config = dict(
    n_layer=13,
    d_model=256,
    n_head=3,
    n_kv_head=3,
    head_dim=64,
    d_mlp=1024,
    vocab_size=32768,
    activation='xielu',
    norm='layernorm',
    norm_place='pre',
    norm_eps=1e-06,
    positions='learned',
    qk_norm=True,
    attn_scale=0.125,
    bias='none',
    tie_embeddings=False,
    parallel_block=False,
    extras=['gated attention', 'capped logits'],
    init='trunc',
    init_std_qkv=0.0279,
    init_std_o=0.00547,
    init_std_up=0.0279,
    init_std_down=0.00547,
    optimizer='adam_variant',
    lr=0.00178,
    beta1=0.95,
    beta2=0.98,
    weight_decay=0.22,
    lr_head=0.0116,
    grad_clip=2.0,
    warmup_steps=445,
    schedule='cos',
    final_lr_fraction=0.03,
    batch_tokens=262144,
    seq_len=512,
    doc_mask=True,
    train_tokens=777900000,
    steps=2968,
    dataset='wikipedia_en',
)
Each number is 128 + 32 x the weight over its row's rms, rounded and kept within 0 to 255. Layers, rows and columns count from 0. The size above them is the row's rms in percent of the matrix's.

# layer 10 MLP up, 1024x256, rms 0.0461, rows 612-638, columns 128-255
size [100 106  96 108  95 102  94 103 108  97  90 103 102 100 104 103  95 106 103 101 104  96 101  87 106 108  95]
[[ 71 128  96  94 125  86 110  98 170 121 126 147 159  98 154 158 103 163 103 153 135 101  86  72  80 115 131 149 173 111 128 124  88 104  87 135 175  93 103 102 157 132  71 127 142 177  97 212 145 131 142  58 179 101 117  75 143 170 101 149 128 124 191 100 116 122 124 111 174 104 184 121 161 105 128  65  69  89  93 129 133 171 123 143 100 158 146 104  97 126 199  50  76  95 162 103 143 132 120 137 177 165 104 126 193 156 162 120 122 110 130 161 148  88 146 182  57  84 110 165 130  85 156 136 125 163  77  74]
 [131 156 105  81  85 146 110 117 150 144 129 141 101 134 162  87 143 128 145 120 148 131 152  84  96  97 108 142 149 114 144 118  79 137 102 132 155 107  65  80 115 116  85 117 197 144  68 158 117 113 103  96 100 106 145 157 115 166  70 182 107 107 114 169 118 125 143 183 168 143  98 136 131 111 118  99 119 146 124 108 140 139 146 193 139  88 171 103 138 120 162 100 122 107 123 146 137 144 161 170 170 202 131 191  90 124 119  99 164  94 157 137 205  75 153 127 104 177 138 142 134 144  92 162 113  61 145 144]
 [ 99 171  89  95  82 143 146 131 179 137 189 106  99 116 131 163 191 200 133 110 138 131 163 128  85 119  98  84 106 111 138 170  97 120 120 172 167 112  83 138 105 167  84  98 141 100  94 119 132 163  88 128  83 145  98 123 111 183 114 128 141 133 164 169 145 113 101 180 137 114  95 117 127 138 159 125 161 172 128 104 186 136 104 172 104  38 101  92 128 125 172 116 115 147  60 167  83 200 134 122 148 152 103 175 202 234 151 152 168 124  42 153 112 170 145  91 131 108  99 113 148 131  73  87 116  79 152 124]
 [101 111 115 110  54 104 106 142 119 123 130 163 161 143 138 105 147 191 103 105 103 115 138 160 140 129 166  98 155  70 144 167 134 168 149  98 138 163 177 119 136 117 107 112 151 150 117  79  81 156 145 144 142 147 120 138 102 179 135 159 130 152 162  93 155 143 116  77 140  37  62 135 120 139 113 153 155 190  80 104 122 168 149 141 127  85  93 124 176 151 169 136 171  61 107 109  82  99 113 170 144 128 127 177  94 149 110 142  44 118 105 171  95  70 148 141  77 113 130 198 131 170  98 137 153 116 122 118]
 [139 130 108 142 132 130 144 102 116 126 102 132 174 121 187 157 154 127 106 122 143  92  91 185  82 145 173 138 163 143 144 101 130 176  80 167 192 151 127 123  76 158  80 109  89 161  97 123  76 136  86 111 148 124 136 156  94 144 117 153 118  46 131 115 156 165  63 103 130 104 138 123 151 204 105 158 106 148 119  98 177 162 117 212 136  80 142 164 140 106 133 147 108 132 148 122 110 144 111  53 107 139 152 150 105 134  86  71 125 125 127 114 111 127 134 147 149 179 161 160 192 103 109 120  82 134 160  92]
 [178 147 130  88 104 145 110 157 122 129 142 153 111 127 185 114  67 134 151  91 120 194 160  98 141  94 128 138  97  98  36 130 111 122 185 142 105 139 150  86 141 113 144  95 167 141 135 150 138 191  96 213  98 169 153 115 138  96 125 105 134 131 103  99 112 105 127 108 150  80 107 157 119  98 106  68  95 114 107  63 157 189 132 127 153 144 141 143 159 104 149 144 134  68  77 121  94 137 137 144 166 135 195  68  78 177 145 174 114 123 128 190  95  96 131 139 161 150 134  93  68 157 143 154  76  62 195 116]
 [153  92 126 150 138 124 125 125 160 121  94 117 125 100 174 181 119 164 119 117  87 150 147 122 129 120 143 129  56 133  97 166  81 120 121 141 117 122 118 140 123  87 101  31 103 200 111 122 121 138  88  88 195 145 120  96 159 113 117 161 137 188 174 105  76 151 146 120 198 102 117 120  96 145 121 145 120  76 115 100 155  95 189 174 100 163  91 116 125 151 147 123 128 130  99 121  68 201  61 118 113 138 132 187  87 134  59  97 137 134  97  98 134 166 105 103 133 149 174 176 167 152 125 162 113 155 146 146]
 [ 46 157 152  82 124 136  99 170 147 116 111 129 159 108 102 145 134 152 143 126 118 162 180  71 136  61  95 103  79 148  77 107 184 160 159 126 114  66 107 165 177 132  89 169 131 137 116 130 181 138  95  71 127 128 118 112 110 150 144 189 106 102 163  80 152  95  98 124 116 183 153  74 117  91 117 174 181  81  81 107 137 106 133 143 165  80 162 106 128 146 146 103 104 130  95 117 169 107 110 156 171 147 142 173  90 175 124 185 150  86 125 126  86  83 135 139 141  80 137 104 130  98 147 161 117  88 136 127]
 [126 138 110 147 114 153 121  89 122 164 138 131  90 182  76 108 104 127  60  75 159 122 130 145 122 120 148 121  72 144 110  68  66 186  65 145 115 122 127  56 149 103 173 130 176  97 152 145 104  98 149 118 127 145  63 118 139 140  90 138 101 122 126 108  96 146 170 103  90 134 115 113 102 154 212 156 148 137 146 101 130 121 140 165 179 137 122 150 129 140 108 162 108 156 136 141 133 173  96 165 141  95 144 181  85 166 153 172 138 130 113  75 123 148 176 128  88  92 143 109  98 141  99 126 173 149 170 147]
 [ 93 119 123 137 148 100 138  90 167  72 142  82 103  82 102 117 112 188 121 150  74 173 144 100  97  97 142 135 136 127 134 116 118 144 212 189  95  72 147 103 141 173 132 184 146 114 107  97 176 108 129 140 183 107  73  87 146 112  62 113  51 137  80 137 193 126 171 167 117 142 105 104  96  92 137  92 139  56 113 118 142 149 146 128 153 131 108 168 131 147 106  87 142  73  96 128 117 179 151 101  85 150 170 108 156  57 141 125 114  55 167  76 137 112 131  55 117 133 174  87 147 147 100 117  99 100 101 117]
 [127 143 154  78 138 140 191 142 150 145 149 124 177 177 128  58 120  70 168 104 151  94 213 141 152  80 181 122 162 149 110 167 138 114 180 106 149  84  73 152 119 121 128 114 195 220 147  89 107 147 126 102 152 115 130 126 134 134 135 123 123 158 132 145 141 113 139  94  79 154  92 147  97 157 163 169 190 161 127  71 120 152 112  90 164 153 110 179 106 129 101 171 151 150 105  91 117 144 136 114 134 164 107 164  76  77 120 113 107 114 133  94 153 117 122 199 151 103  54 147  73  95 104 136 144 113 144 153]
 [130 136 118  95  92 145 163 172 200 148 131 135 122 120  59 121 142 226 149 105  96 105 128 137  84 126 112 122 143 149  95 131 152 192 142  91 160 123  95 140 116 138 184 121 161 139 131 133 158 122  92 130 131 138 105 159 125  95 104 151 147  95 131 125 171 110  73  94 114 121  91 150 143 143  63 127  90 159 110  59  99 142  88  97  91 130 180 185 109 157 102 154 106 158 146 148 181 167 122 103 137 127 121 104  95 180 133 115 172 139 144 119  88 115 149 156  98 105 152 118 151 119 199 106  76 122 142 175]
 [ 93 163  69 125 126  90 159  62 150 130 118 135 142 143 100 151 144 104 134 146 141  80 132 102  33 111  76 126 145 119 135 143 115 136 105 165 127 106 139 132 129 125 107 120  88 140 138 127 161 145 152 164 115 146 101 110  76 136 105  79  81 129 163 138 120 150 120 134 151 147 121  95  52 157 139 144  88 199 120  33 102 143 130 168 215 151 159 104 110 143 184 163 126 122 132  77 139 170 159 124 157 153 130 176  90 169 168 115 121 171 167  99 117 154  92 151 172  90  68 186 127 101 158 179 138  68  91 119]
 [ 89 131 153  93  50 117 147 163 158 138 134 150 123 143 165 173 134 141 133 147 136 128 167  85 129 142 109  40  91 155 139 109 187 117 105 124 129 130 172  54 156 123  77 166 162 146 134 137 123 114 170 169 119  91 120 117 134 128 140 148 107  95 163 122 120 131 168  77 163 163  73 156 137  45 112  81 129 161  77 111 210  95 136 144 140 137 134 163 182 131 127 172 146 131 191  99  92 216 131 165  80  94 113 110 141  86 103 160 179 173 165 157 107 106 111 102 132  88 113 133 113 118 147 156  90 102  71 130]
 [101  97  94  87 129  70 102 177 139 143 174 102 130 166  68 110 180 118 109 139  78 122  93 124 121 159  78 164 177 125 160 165 128 127 100 154 113 202 192 148 176  97 188 102 160 116 144 144 169 175 152  96 161 146 106  90 107 170 156 118 137 143 117 128 173 156 161 102 171 133 114 115 145 120  61 112 118 105  81  65 153 165 105 133 115 102 193 175  85  88 151 136 132 139 145  40 139  65 152 112 105 111 128 130 103 103 138 165 130 100 130  63 114  88 111 157 153 161 162 129 125  58 139 165 123 126 147  66]
 [126 161 103  89 120 137 153 119 163  64 113 124 119 180 104 154 118 145 145 150 165 138 115 117 143 116 166 109 103 162 100 161  99 137 104 174 135  88 187 154 158 119 126 155 109 114 117 109 135 103 101 159 157 130 110  85 184 155 113 144 127 157 128 130 117 136 167  63 109 126 108 156 109 138 158  77 152 146  99 111 119  92 150 149 150 126 135  85 137 144 159 151  99 129 119 143 147 109 145 106  79 118  98 161 170 122 224 181 130  89 108 148 163 140 110 157  78 111 131 141 104 132  86 183 105 107 104  94]
 [132 160 118 107  69  98 124 114 145 204 140  87  97 122 136 130  89 156 137 160 122 200  88 102 114 145  96 118 146 149  81 161 146 128 121 152  86 144 129  34 142 171 161 102 109 126 150  62 124 113 147 161  96 164 109  59 121 184 123 131 110 188 123 128 163 154 105 126  99 107 153 116 131 110 134 101  81 128 130 108 171 165 123 143 104 123 165 132 111 107 121 112 155 117 138 174 137 147 116 146  57 139  80 111 109 158 139 118 145  81  74 126 174 171 144 102 101 155 102 154 140  97  88 118 129 156 176 131]
 [117 116 140 135 170 143 119  96 146  94 128 106  97 152 154 153 121 173 113  97 101 149 123 113  92  95  55 102 154 134 103  87  63 144 160 125 193 146 103 153 135 134 113 152 142 150 140 137 119 159 149  93 112  80  98 191 103 115 139 157 116 119 138 117 145 143  67  75  79 113  49 136 131 126 160 109 128 142 137  87 149 157 152 176  95 126 122  70 127 161 102 170 113 151 117 143 142 149 143 132 137 111 149 189 139 139 194 100 172 130 131 180 107 139 181 132 125 135  86 142 120 115 106  98 111 127 104  91]
 [128 133 125 135 114  99 121 136 173 176  73 117 120 169  98 109  96 103  99 141 118  91 152  88 172  96 161 146 144  86  61 122  86 144 156 163 162 111  96 176 127 133  66  99 147 120 134 138 123 154 112 122  95 163  91 184  78 169 121 150 126 164 155 157 132 166 150 165 102 115 104 102 128 168 141 182  84 127 152 154 121 116 183 194 134 155 134 136 104 101 192  91 166 110  57 146 133  83 141 187 190 100  74 116  90 104 119 139 130 152 109 106 137 119  87 159 163 176 197 129 127  90 152  98 153 140  77 100]
 [ 83 159 111 137 116 125  82 115  76 162  34 139 134 103 204 118 113 100  75 153 151 161 115 148 127 144 172  62 139 112 154 180  87 120 150 144 156 159  83  85 116 146 139 121  84 155 190 166 145 149 111 123 140 133 118 154  81 144 124 177 162 161 135  93 147 151 153 109 145 166 128 116 158 162  72 166 140 136  89 148 126 170 160 199 115 132 120  66 130  84 120 131  74 145  81 126  94 149  84  97 114 122 149 131 103 120 163 110  99 106 153 127  77 145 181 132  93 111 196 181  85 163 147 115  98 167  82 104]
 [156 136 105  97  95 160  70 152 178 204 127 178 147 202 177  53 158  93  73 137 114 115 117 116 141  98  79 158 118 133  98 144 111 152 178 123 149  72 119 145 101 170 128  83 143 112 137 112 124  93  63 106 120 112  79 142 143 125 115 162 141  89 136 118 125 152 137 181  98 149 169 140 140  63 152 162 115 214  90 121 106  99 120 128 142 116  95 168 142 103 113 115 110 132  69  96 142 139 118 169  73 114 144 133  83 127 123 137 115 141 129 114 127 143 138 161  90 175 177  84  74 108 136 120 132 104 113 125]
 [129  99 117 141 156 136 164 129 134  94 101 116 228 141  74 132  94 132 128 180 140 101 137 115  98 154 141 168 155  45  96  83 116 141 122 114 106 136 110 137 124 152 102 182 115 135 138 152 103 142 146  93 161 126 108 117 139 158 154 109 137 155 160  90 137 163 152 128 106 139 135 119 116 163 143 132 119 154 112  82 149 150 186 189 134 152 122 112  87 111 191  78 133  95 106 123  72 165 190 165 147 180 160 124 166 116 138 146  88 155 153  77 111 130  94 141 168  87  86 115 188 111 130 152 151 136  99  92]
 [115 139 103  89 145 136 103  88 170 111  27 147 113 102 133 134 143 151 172 137 126 176 116  98 137 114 158 169 111 134 132 118 147 180 119 150 142 103 152 130 118 157 126  69 160 132 112 131 127 138 157 123  88 161 101 167  89 103 122 146 105 101 155 172 165  76 110 165  71 106 169 169 144 189 103 151 134 152 142  88 173 180 142 156  92 123 161 128 128 147 117 133  77  74 142 104 156 133 184  69 174  96 137 136 150 168 157 124 147 138  87 162  67  85 116 133  82  81  96 171 123 105 119 110 137 114 118  76]
 [143 100  63 124 115 139 101 170  98 131 145 172 113 182 162 150 141 109 135 175 128 101 157 109 156 176  63  96 136  69  93 143 134 125 170 141 146 168 103 106 179  88  95 147 126  74 106 110  97 104 140  98 150 222 124 161 161 132 107 178  87 209  79  83 141 135 181 168 115  76  84 157 130 139 125  81 131 170 144  75 121 136 151 125  83 151 143 173 115 148  88 140 146  97 114 136 120 146 132 142  79 137 123 172 151  97 131 138 127 166 114  99 138 125 118  80 154 102 116  89 149 203 135 136  65  69 119 151]
 [113 145 103  81 102 181 177 125 126 170 161 119 165 172 153 131 152 147 110 140 141 148 124  78 101 176 123 106 155  94 169 192 121  76 127 131 107 116  79  47 128 169  92 102 185 166  78 152 123 103 177 171  73 151  82 118 177 117 104 157  61 131 116 184 169 147 238 101 209  70  78 116 104 137 124  80  99 143 129 159 117 102 111 104 126 109 183 179 139  79 138 133 159  90 130 126 138 162 175 113 106 199 109 127 104 143 161 126 146 134 143 120 137  98 130 143 110 166 151 142  89 153 123 125 152 132 150  80]
 [102 161  91  94 112 124 151 120 131 114 153 160 152  44 137 144 129 176 104  75 112  99 177 115 191 170  77 114 134 102 208 100 148  68 179 168 100 207 116 125 150 154 173 109 105 143 122 155  78 145 140 147 143 146 100  88  95 105 119 110 173 117 148  99 150 167 123 103 101 114 147 125 110  77 155  97 142 144 108  69 151 141 102 139 123 145 160 166 101 147 113 131  90 103  84  75 120 128 139 144  87 114 130 123 131  93 150 149 148 183 114  93  67 151 166 143 125 109  84 154 148 121 100 161 161 159  49  76]
 [ 99 130  58 111 125 111 132 141 109 207 106 173 127 166 116  92 128  86 159 169  99 146 139 105 133 161 137 130  86 109 125 155 157 187 137 158 105 200  73 138 137 109 104 171 140 109 195 175 141 147 116  75 132 144 113 102 144 103 126  96 149 144 146 136 128 158 150 116  97 114 170 109  78 123 138 111 138 143  49 139 149 183 194 120 125 143 110 127 105  73 151 117  55 139 128 104 146 144 147 136 127 116 116 135 135  93 193 148 120 169 116 194 107 101 139 151  60  87 107  99 194 135 178 165 139 149  74 125]]
# layer 10 MLP down (transposed), 1024x256, rms 0.0382, rows 612-638, columns 128-255
size [ 85 118 100  97  96 107  99 102 108 100  73 102 105 112 103 107 106 104 107  83  77 100 101  87 114  98  97]
[[164 122 173  79 122 175 168 176 112 130 139 166 120 163 104 124 117 139 102 121 134 160 184 130 171 142 160 178  55 164 158 124 189  71 148 138  57  87 163 147 138 123 142 137 123  73 140 142  85 135 136 187 152 133 134 134 124  86 127 124  77  78 111 141 113 131 121 107  98 115  95 170 148 148 143 158 186 149 185 107 129  91  98 106 139  89 128 175 142 137  65 140 144 166 119 131  96 127 129  86 163 108 146 124 132  92  71  79 142  51 151 162 165  95 114  90 145 142 161  88 123 119  73  98 120 150 168 154]
 [123  67 107 112 124 160 114 128 133  72 118 107 188 130  86 126 110 139 103 113 186 170 123 132 103 166 145 159 110 137 164 117 155  67 146 168 110 111 113 132 117 111 178  81 109  44 109 111 170 102 130  84  90 138 102 169 143  80 149  59 172  81 152 160 119 105 168 173 131 122 108 104  82  88 104 124 154  83  87  70 141 116 182  95  95 157 112 192 115 133 174 145  87 120  96 122 161 171  90 115  98 165 122 160 149  87  66 117 136  94 119 152 132 125  78 149 137 111  87 104 122 123 177 163 161 131 146 109]
 [ 96 126 133 194 129  87  97 141  88  94 165 137 138 166  95 121  85 110 195 120 173  72 115 138 161 158 184 110 177 148 172 127 133 141 132  81  53 121  34 157 133 109 123 145 164 125  88 176 184 204 175 158 141 113 146 166 138 118 106  77  87  48  88 139 159 105 130  96 136 137 150 112 168 124 105 158 106  55 149  78 105 150 127  79 152 151 141 128 104 116  94 167 114  97 132 123 113 117  79 153 118 102 126 108 102  61 109 159 114 124 173 155 132 152 173 177 173 139  74 130 175 125 143 124 132 142 119  97]
 [129 130  72 125 117 124 161 161  94  95  70 171 127 112 152  79 143 174 101  61 156 120 114 117  97 163 113 175 159 131 156  77 117  77 128 119 133 206 161 104  84 105 123 107 134  45 147 150 127 178 186 164 126 177  92 158 121 150 136  60 136 117 118 179 164 126 126 135 104  61  95  80 116  94 140 178 122 138 146 108 150 134 139  93 102 137 113 117 113 152 158  91  82 105 128 157 149 125 153 131 147 122 172 116 122  97 143 154 109 114 183  79  80 103 146 155 105 179 111 166  93  93 147 100 105 143 150 100]
 [ 52 129 135 166 102 107 118 145 117 119 114 127  98 113 164  99 105 157 130 103 126 131 176  82 129 153 173 142 147 161 191 152 111 157 152 138 135 133 120 153 163 179  96 127 134 122 157 113 123 177 129 180 111 144 137 124 124 122 155 147 105 121 149 109 187 181 172 170 140 151  96  93 129  88 132 119 133  88 157  83 125  91 104 119 129 145 134 130 123 154 109 132 158 156 114 142  80 141 122 134 140 120  74 108 148 169 137 133 113 126 148  93 143 182 193 123 156 116 171 158 143 162  54 174 109 148 123 160]
 [171  91 173  62  55 140  98 132 114 116 125  93 117 119 119 131 143 108 164  73  94 126 105 104 109 144  96 100 164 152 137 154 170  99 151 153  67 160  90 148  93 129 188  97 119 141 130 122 160  69  97  93 113 196  72 174 129 106 102 120 152 102 143 146 140 127 101  97 104 143 118 161  51 123 105  76 171 135 121 144 123 131 160 130 132 149  99 139 135  70 133 164  98 124 173 179 171  88 120 103 124  82  57 107  61 158 149 183 176 149 117 104 122 126  97 108 130 116 161  93 148 101 128 123 148 145  92  74]
 [111 109 113 118  84 137 111 149  73 149 171 145 112 116  94 157 109  95 110  57 169  71 171 103 159 182 138 163 129 117 126 135 137  88  82 138 106  96  89 172 117 135 108 142 188 154 159 196 138 100 121 173  86 104 131  90  97 103 118 121 137 143 112 105 146 164 144 192 199 153 121 161 191 121 107 103 171 189  93 103 135 178 121 114 115  91 110 126  72 106 155  93  88 118  52 154 155  94 139 144 104 117 129 112 105 136 119 155 115  93 156 173 137  61 154 148 156 108 143  72  83 128 126  93 114 155 120 110]
 [ 67 177  99 104 122  94 119 135 136  93 165 129 154 168 114 131 156  95 166 114 144 113 121 156 146  86 165 138 134 172 110 125 109 168 131 158 108 154 158  93  85 144 109 142 106 169 173 175 118  83 121 115 173 143 172 128  98 176 122 128 125 114 104 100 176 199 119  91 122 155 154 114 110 123  95 185 131 101 151 143 172 163 117 219 182  77 125 152 185  87 104 173  79  31  72  79 131 168 107 102  90 133 102 150 102 115 160 108  93 108 126 102 148 138 141 150 172 145  94 146 120 127 191  85 158 112 135 145]
 [100 129 107 132  96  91  99 141 136  98  66 107 160 112 134 136 127 153 132 105 184 132 114 115 101 206 153 109 142 139 154 111 154  95 181  95 167 164 159 130 129 174 111 152 139  92 133 132  58 106  92  84 182 151 103 125  76 107 135 165  98  85  95 161  73 144 143 121  77 119 128 140  42 143 196  80  76  77 158 144  94 161 140 142  85 116 169 149 145  71 116  95 138 149 108 144 131  83 112  98 219 184 181 174 133 154 122 133  68 132 155 129 129 143 148 129 180 124 108 104 120 145  97 120 135 115 140  89]
 [ 77 130 142 108 125 148 147 211  28 140 158 142 105 112 131 143 129  94 202 169  95 153 140 178 124 104 149 143 105  93 141 104 126 182  68 166 115 167 106 123 135  56 120 177  83 145 212 152  68 170  92 109 127 167 186 178  90 152 185 143 159 144 117 100 107  84 122  45 143  87 162 102 140 164 112 162 121 153 156 187 107 140 126 149 108 153 135 120 180 154 102 105  98 129 212 132 153 143 138 102 122 136  76 118 131 142 104 107 101 106 103 100 113 136  93 125 119  60 157 182 101 140 132 117 149 158 155 144]
 [161 101 144 133 122 125 112 127 114 130 140 170 132 200 127 146 135 161 102 146  86 136 136 109 132 162 135 159 185  84  98 139 146 176  81 148 117 112 163 135 125 107 131 178 113 119 125 123 127  93 106 164 105 117 133 127  30 124 134 102 105 112  95 141 141 143 133  57 112 131 121 152 131 192  57 135 147 163 160 121 125 113 168 121  99 116 110 163 104 103  90  89 155 148 132 136 132 118  64 115  99 124 132 147 162 175 126 105  64 100 118 121 116  80 102 137 142  86 117 120 123 127 114  89 154 162 159  97]
 [110  91  73 102 138 128 144  90  84 165 113 105 155 131  96 118 113 139  99 103 141  89 155 167  93 161 113 177 116  85 142 139 142 117 173 117 192 114 128 113  79 191 157 148  87 166 159 116 101 137 152 143 124 170 144 153 167 160  68 131 146 141 159 147 160 134 133 112 146 140 205 140 106 129 120 100 144  75 127  76 120 199 110 173 113 146 115 118  80  73 126 122 150 108  83 136 108  82 139 142 108 103 103 157  77  93 156  90 124 118  76 105 123 187 128  62 132 125 170 135 156 147 136 124  90  93 123 145]
 [109 126 137 150 199 144 126 160 100 145  67  66 106 167 181 141 143 142 113  86 106 131 111 127 133 103 121 114  98 173 126 102 116 105 151 102 123 121  98 188 144 204 108 137 167 101 152 135 119 154 111  90 170 125 144 134  61 121  88 183 135 146 165  96 122 155 131 164 168 126 107 144 174 169 164 112 115 122 106 101 112 151 175 101 117 166 106 160 114 109 127 120 152 147 144 109 162 142  58 210 176 149 110  92  84  91 149 123 153 113 138 104 149 103  38 117 128 117 169 186  92 152 109 121 121 146 173  89]
 [ 89 126 115 126 103 171  77  97 109  93 129 150 129  77 207 121 133  93  76 128 113 131 122 113 175 151  97 113 162  61  84 173  92  90 135 133 161 125 125 114 173 135 115 133  72 180  93 117 145 126 172 129 145  91 123 197 119 111  88 189 104 200  64 132 137 124 121 121 197  92 175 179 103 120 138 148 153 141 121 116 158 145  67 163 139 194 116 103 102  89 128 151 130 113 191 117 137 115 115 130 124 170 158 144  89 113 104 107 102 162 163 115 138 161  56 125  98  86 101 134 128  95  95 150 138  72 130 144]
 [151 120 118 116 148 190 145 131  85  81  99 129 164 181 188 147 113 102 126 144 128  61 176 179 137 139 144 180 124 200 163 128 140 148 237  87 142 102 137  94 159 113 102  43 129 118 109 135 129 134 128 152 120 139 155  98 119 182 162 119 146  85 109 153 118 103  66 128 151 131 111 118 195 109 161 111 125  76 104 128 116 172 138 121 137  73 121 154 135 168  75 176 151 139 128 138 124 103  90 137 138 138 150 124 100 115 167 114  71  78 182 122 111 181  95  82 164 130 128 113 120 138 135  62 127 158  99 171]
 [156 134 106 134 153 135 123 161 115 170  76 161 173 138 138 143 113 122 122 157 116 157 135 124 143 145  75 108 130 194 157 204  58 164  77 184 149 114 147 142 146 150 128 116 140 164  97  88 120 168 158 122 121 106 134  73 155  85 206 125 175 127 107 155  92 105 147 133  87 109 137 110  81 125 111  93 151 107 157  90 101 155 102 168 125 142  99 123  95 144 141 126 102 138 126  87 114 135 197 124 155 197 185 119 149 133 118 163 179 145 103  86  56 124 166 117 119 147 177 140  94 139 129 130 132 207  84 150]
 [ 87 115 135 109 204 139 106 110  81 147 154  40  90 152  96 109 174 175 100  79 170 104 142 108 112 105 110 130 106 129 152  76 137 146 114  81 148 124 135 157 136 136  87  89 145 109  83 115 142 189 110 138 148 171 125 155 147 109 161 123  75 100 188 156 111 100 148  63  69  81 100 149 142 154 104 110 113 162 121 137 154 121 141 142 141 141 124 147  99 162 114 136 151 145 106 139 136 143 108 146 100 106  50 109 169 149 103 155 115 129 100 111 127  56  85 190 137 156 144 151 195 126 142 107 127 118 132 113]
 [139  47 148  11 116 141 127 136 133 161 118 108 166 160 106 111  98 112 122 152 128 154 114 138 146 112 126 153  95 140  69 135 103 120 111 125 139  93 156 136 130 179 109 128 130 146 137 145 128 125 133 117 120 118  89 112 139 139 117 125 110 129 149 128 162 112 142 108 139 124 149 184 131 122 129 153 133 159 116 124 105  92 134 111 122 171 155 130 104 163 142 121 133 122 124 177 115 135 124 118 107 111 150 133 134 152 119  76  95 238 139 105  81 132 133  87 109 100 139 141  84  96 115 122 145 159 144 130]
 [ 76 111 149  97 144  93 100 131 123 118 176  94 151 195 115 124 109 170 148 149 153 128 178 136 148 110 158 194 136 137 154  98 175 118  71 178  58  73 120 150  77  58 154  80 142  58  95 155  82 163 101 137  77 160 117  83 120 109 147 150 174 133 180 160 105 102  91  90 118 113 139 110 189 125 120 103 125 116  81 136 142 156  95 171 181 121  87 171 112 158 124 137 108 153  99 104 142 145  99 159 103 175 179 160 158 112  90 163 129 139 148 138  62 147 157 126 126  62 144 117 120 175 130 130 133 117 139 136]
 [145  96 113 176 170  97 146  92 144 149 120 155 130 140  97 119 123 148  97 168  77 115  93 145  99  78 157 167 139 138  62  97 174 164 118 162 139  88 156  97 137  92 129 112 183 199 130 142 101 157 189 133 189 164 146 156 172 160  76  69  95 103 158 207 109 110 112 122 113 142 156 141 109 165 128 108 112 139 100 154 132 106  52 116 146 102 207  95 145  85 128 138 131 125 161 126 129 134 118 136 138 164 144  95 115  80  82 157 203 148 140 132 147 150 167 129 166 137 128 118 140  83  76 121 167 138 104 146]
 [155 152 175 146  88  69 123 182  89  98 143 145  71 142 157 182 149 110 119 178 129 163 124 169 131 173 128 138  98 118 144 145  79 130 148 152 140 175 158 132 199 158 126 149 140 105 120 174 140 129  83 139 142 159  92 130 123 103 149 129 103 107 118 142 175  76 119 108 122 161 143 146 118 144  91  89 120  69 142 129 144 138 107 151 138 160 174 162 160  98 111 166  64  95 201 108 153 110 101 187 117 130 142 139 165 146  95 108 148  45 127 143 169 100  85  64 160 118  57 132 147 133  60 139  91 100 137 130]
 [101 153 116 255 157 115  97 111 130 152 129 125 156 149 173 115 139 173 114 102  92 161 153 112 147 143 122 187 132 130 139 124  75 145 123 209 175 115 131  72 174  89 154  91 138 111 151  98 190 160  67 106 167 166 128 142 119 127 129 121  55 117 112 146  72 161 143 162 108 168 100 178  92  93 113 143 112 124 101 130  85 194 123 124 185  44 125 106 123 131 119 159 125 129  91 107 118 103 133  75  87 128 119 115 165  68 111  95 175 115  68 100 129 164 152  91 150 139 144 150 115  90 146 146 109 137 152 146]
 [145 105 105 186 156 135 118 146  91 104 107 136 216 128 105 151 171 143 170  97  99 164 157 188 141 112 169 133 147  80 156 116  78 158 124 191 112 115 117 137  99  69 135 189 119 108 136 138 175 135 137 110 133 148 162 143 135 150 188  95 101 104  82 147 180 113 116 136 157 151 116 113 117 133 112 101 114  90 157 168 135 172 105 142 155 124 102 117 151 116 136 115  56 124 170 198  95 104 137 110 121 150 160  83 132 127 108 117  92 153 129 125 153  97 101 102 136 142 126  79 104 123 118 208  83 138 134 124]
 [121  99 173 191 133 158 160  93 166 152  99  85 125  89  72  82  80 146  59 144  68  93 127 164 148 136 139 133 152 155 164 147 122 124 128  98 139  67 168 122 136 146 153 111 132 186 164 184 106 125 171 141 168  95  85 110 151 109 127 140 142 142 167 174 201 128  99 120 143 140 117 134  79 131 104 155  79  58 113 131  58 114 136 150 109 113 212  65 162 120 140 155 148 125 143 135 160 104 130  51 130 127 162 148  89 173 127 154 182 169  67 107 150 137  73 114 155 154 105 155 133 146 110 130 168 191 118  79]
 [159 160 157 126  69 150 177  81 119  91  92 145  99 119  86 115 102 139 195 106 172 147 118  85 106 143 120 122 103 196 100 131 135 169 160 121  49 112 128 134 159 182 129 141 117 132 136 128 151 103 128 157  73 108  78 171 171 197  84  97 125  91 155 129 148 126  70 133  91  75 123 111 139 131 173 136 155  92 131 143 150 138  87 130 182 140 145 124 103 200 141 121 101  77 141 144 134 175 142  91 136 130 117  76  88 149 161 163 146 135 102 135 115 128  65 189 182  86 154 137 154 148 144 125 143 172 154 133]
 [112 131 171 122 123 108 150 161 111 181 124 155 150 168 170 100  93 140 110 129 141 112 102 110 166 130 124 189  80 154 141 180 153 169 175 108 114 114 115 115  78  96  77 137 139 238 146 141 114 149  72  63 117 165 127 202 119 125 157 132 166  91 152 145 148 125 110 122 110 177 111 134 119  55 119 102 136 160  81 131 134  84 177 134 143 156 143 142 136 123  92  96 115 152  99 143 105 144 155 145  94 143 148 142  90 135 108 123 111  71 126  98 134  95  75 155 102 122 107 146 139  71 192  72 149 103  98 138]
 [153 115 116 227 130 121 142 125 196  91 119 128 161  81  85 132 147 167  73 167 162 201 172 119  84 187 144 150 103 140 163 108 159 127 130 130 111 142 145 118  85  79 104 157 115 137  86  98 108 153 113  88 180  97 120 157 106 106 172 145  93 144 139 130 152 133  76  43 134 150 104  62 138 138 118 158 119 199 111 170  98 126 169 128 149 143 128 143 122 121 145 130 170 177 117  83 125 104  43 112 135 128 122 152 163 110 130 138  98  86  85  86  73 149 101  93 142 107 164 116  83 143 143 110 111 131 132 134]]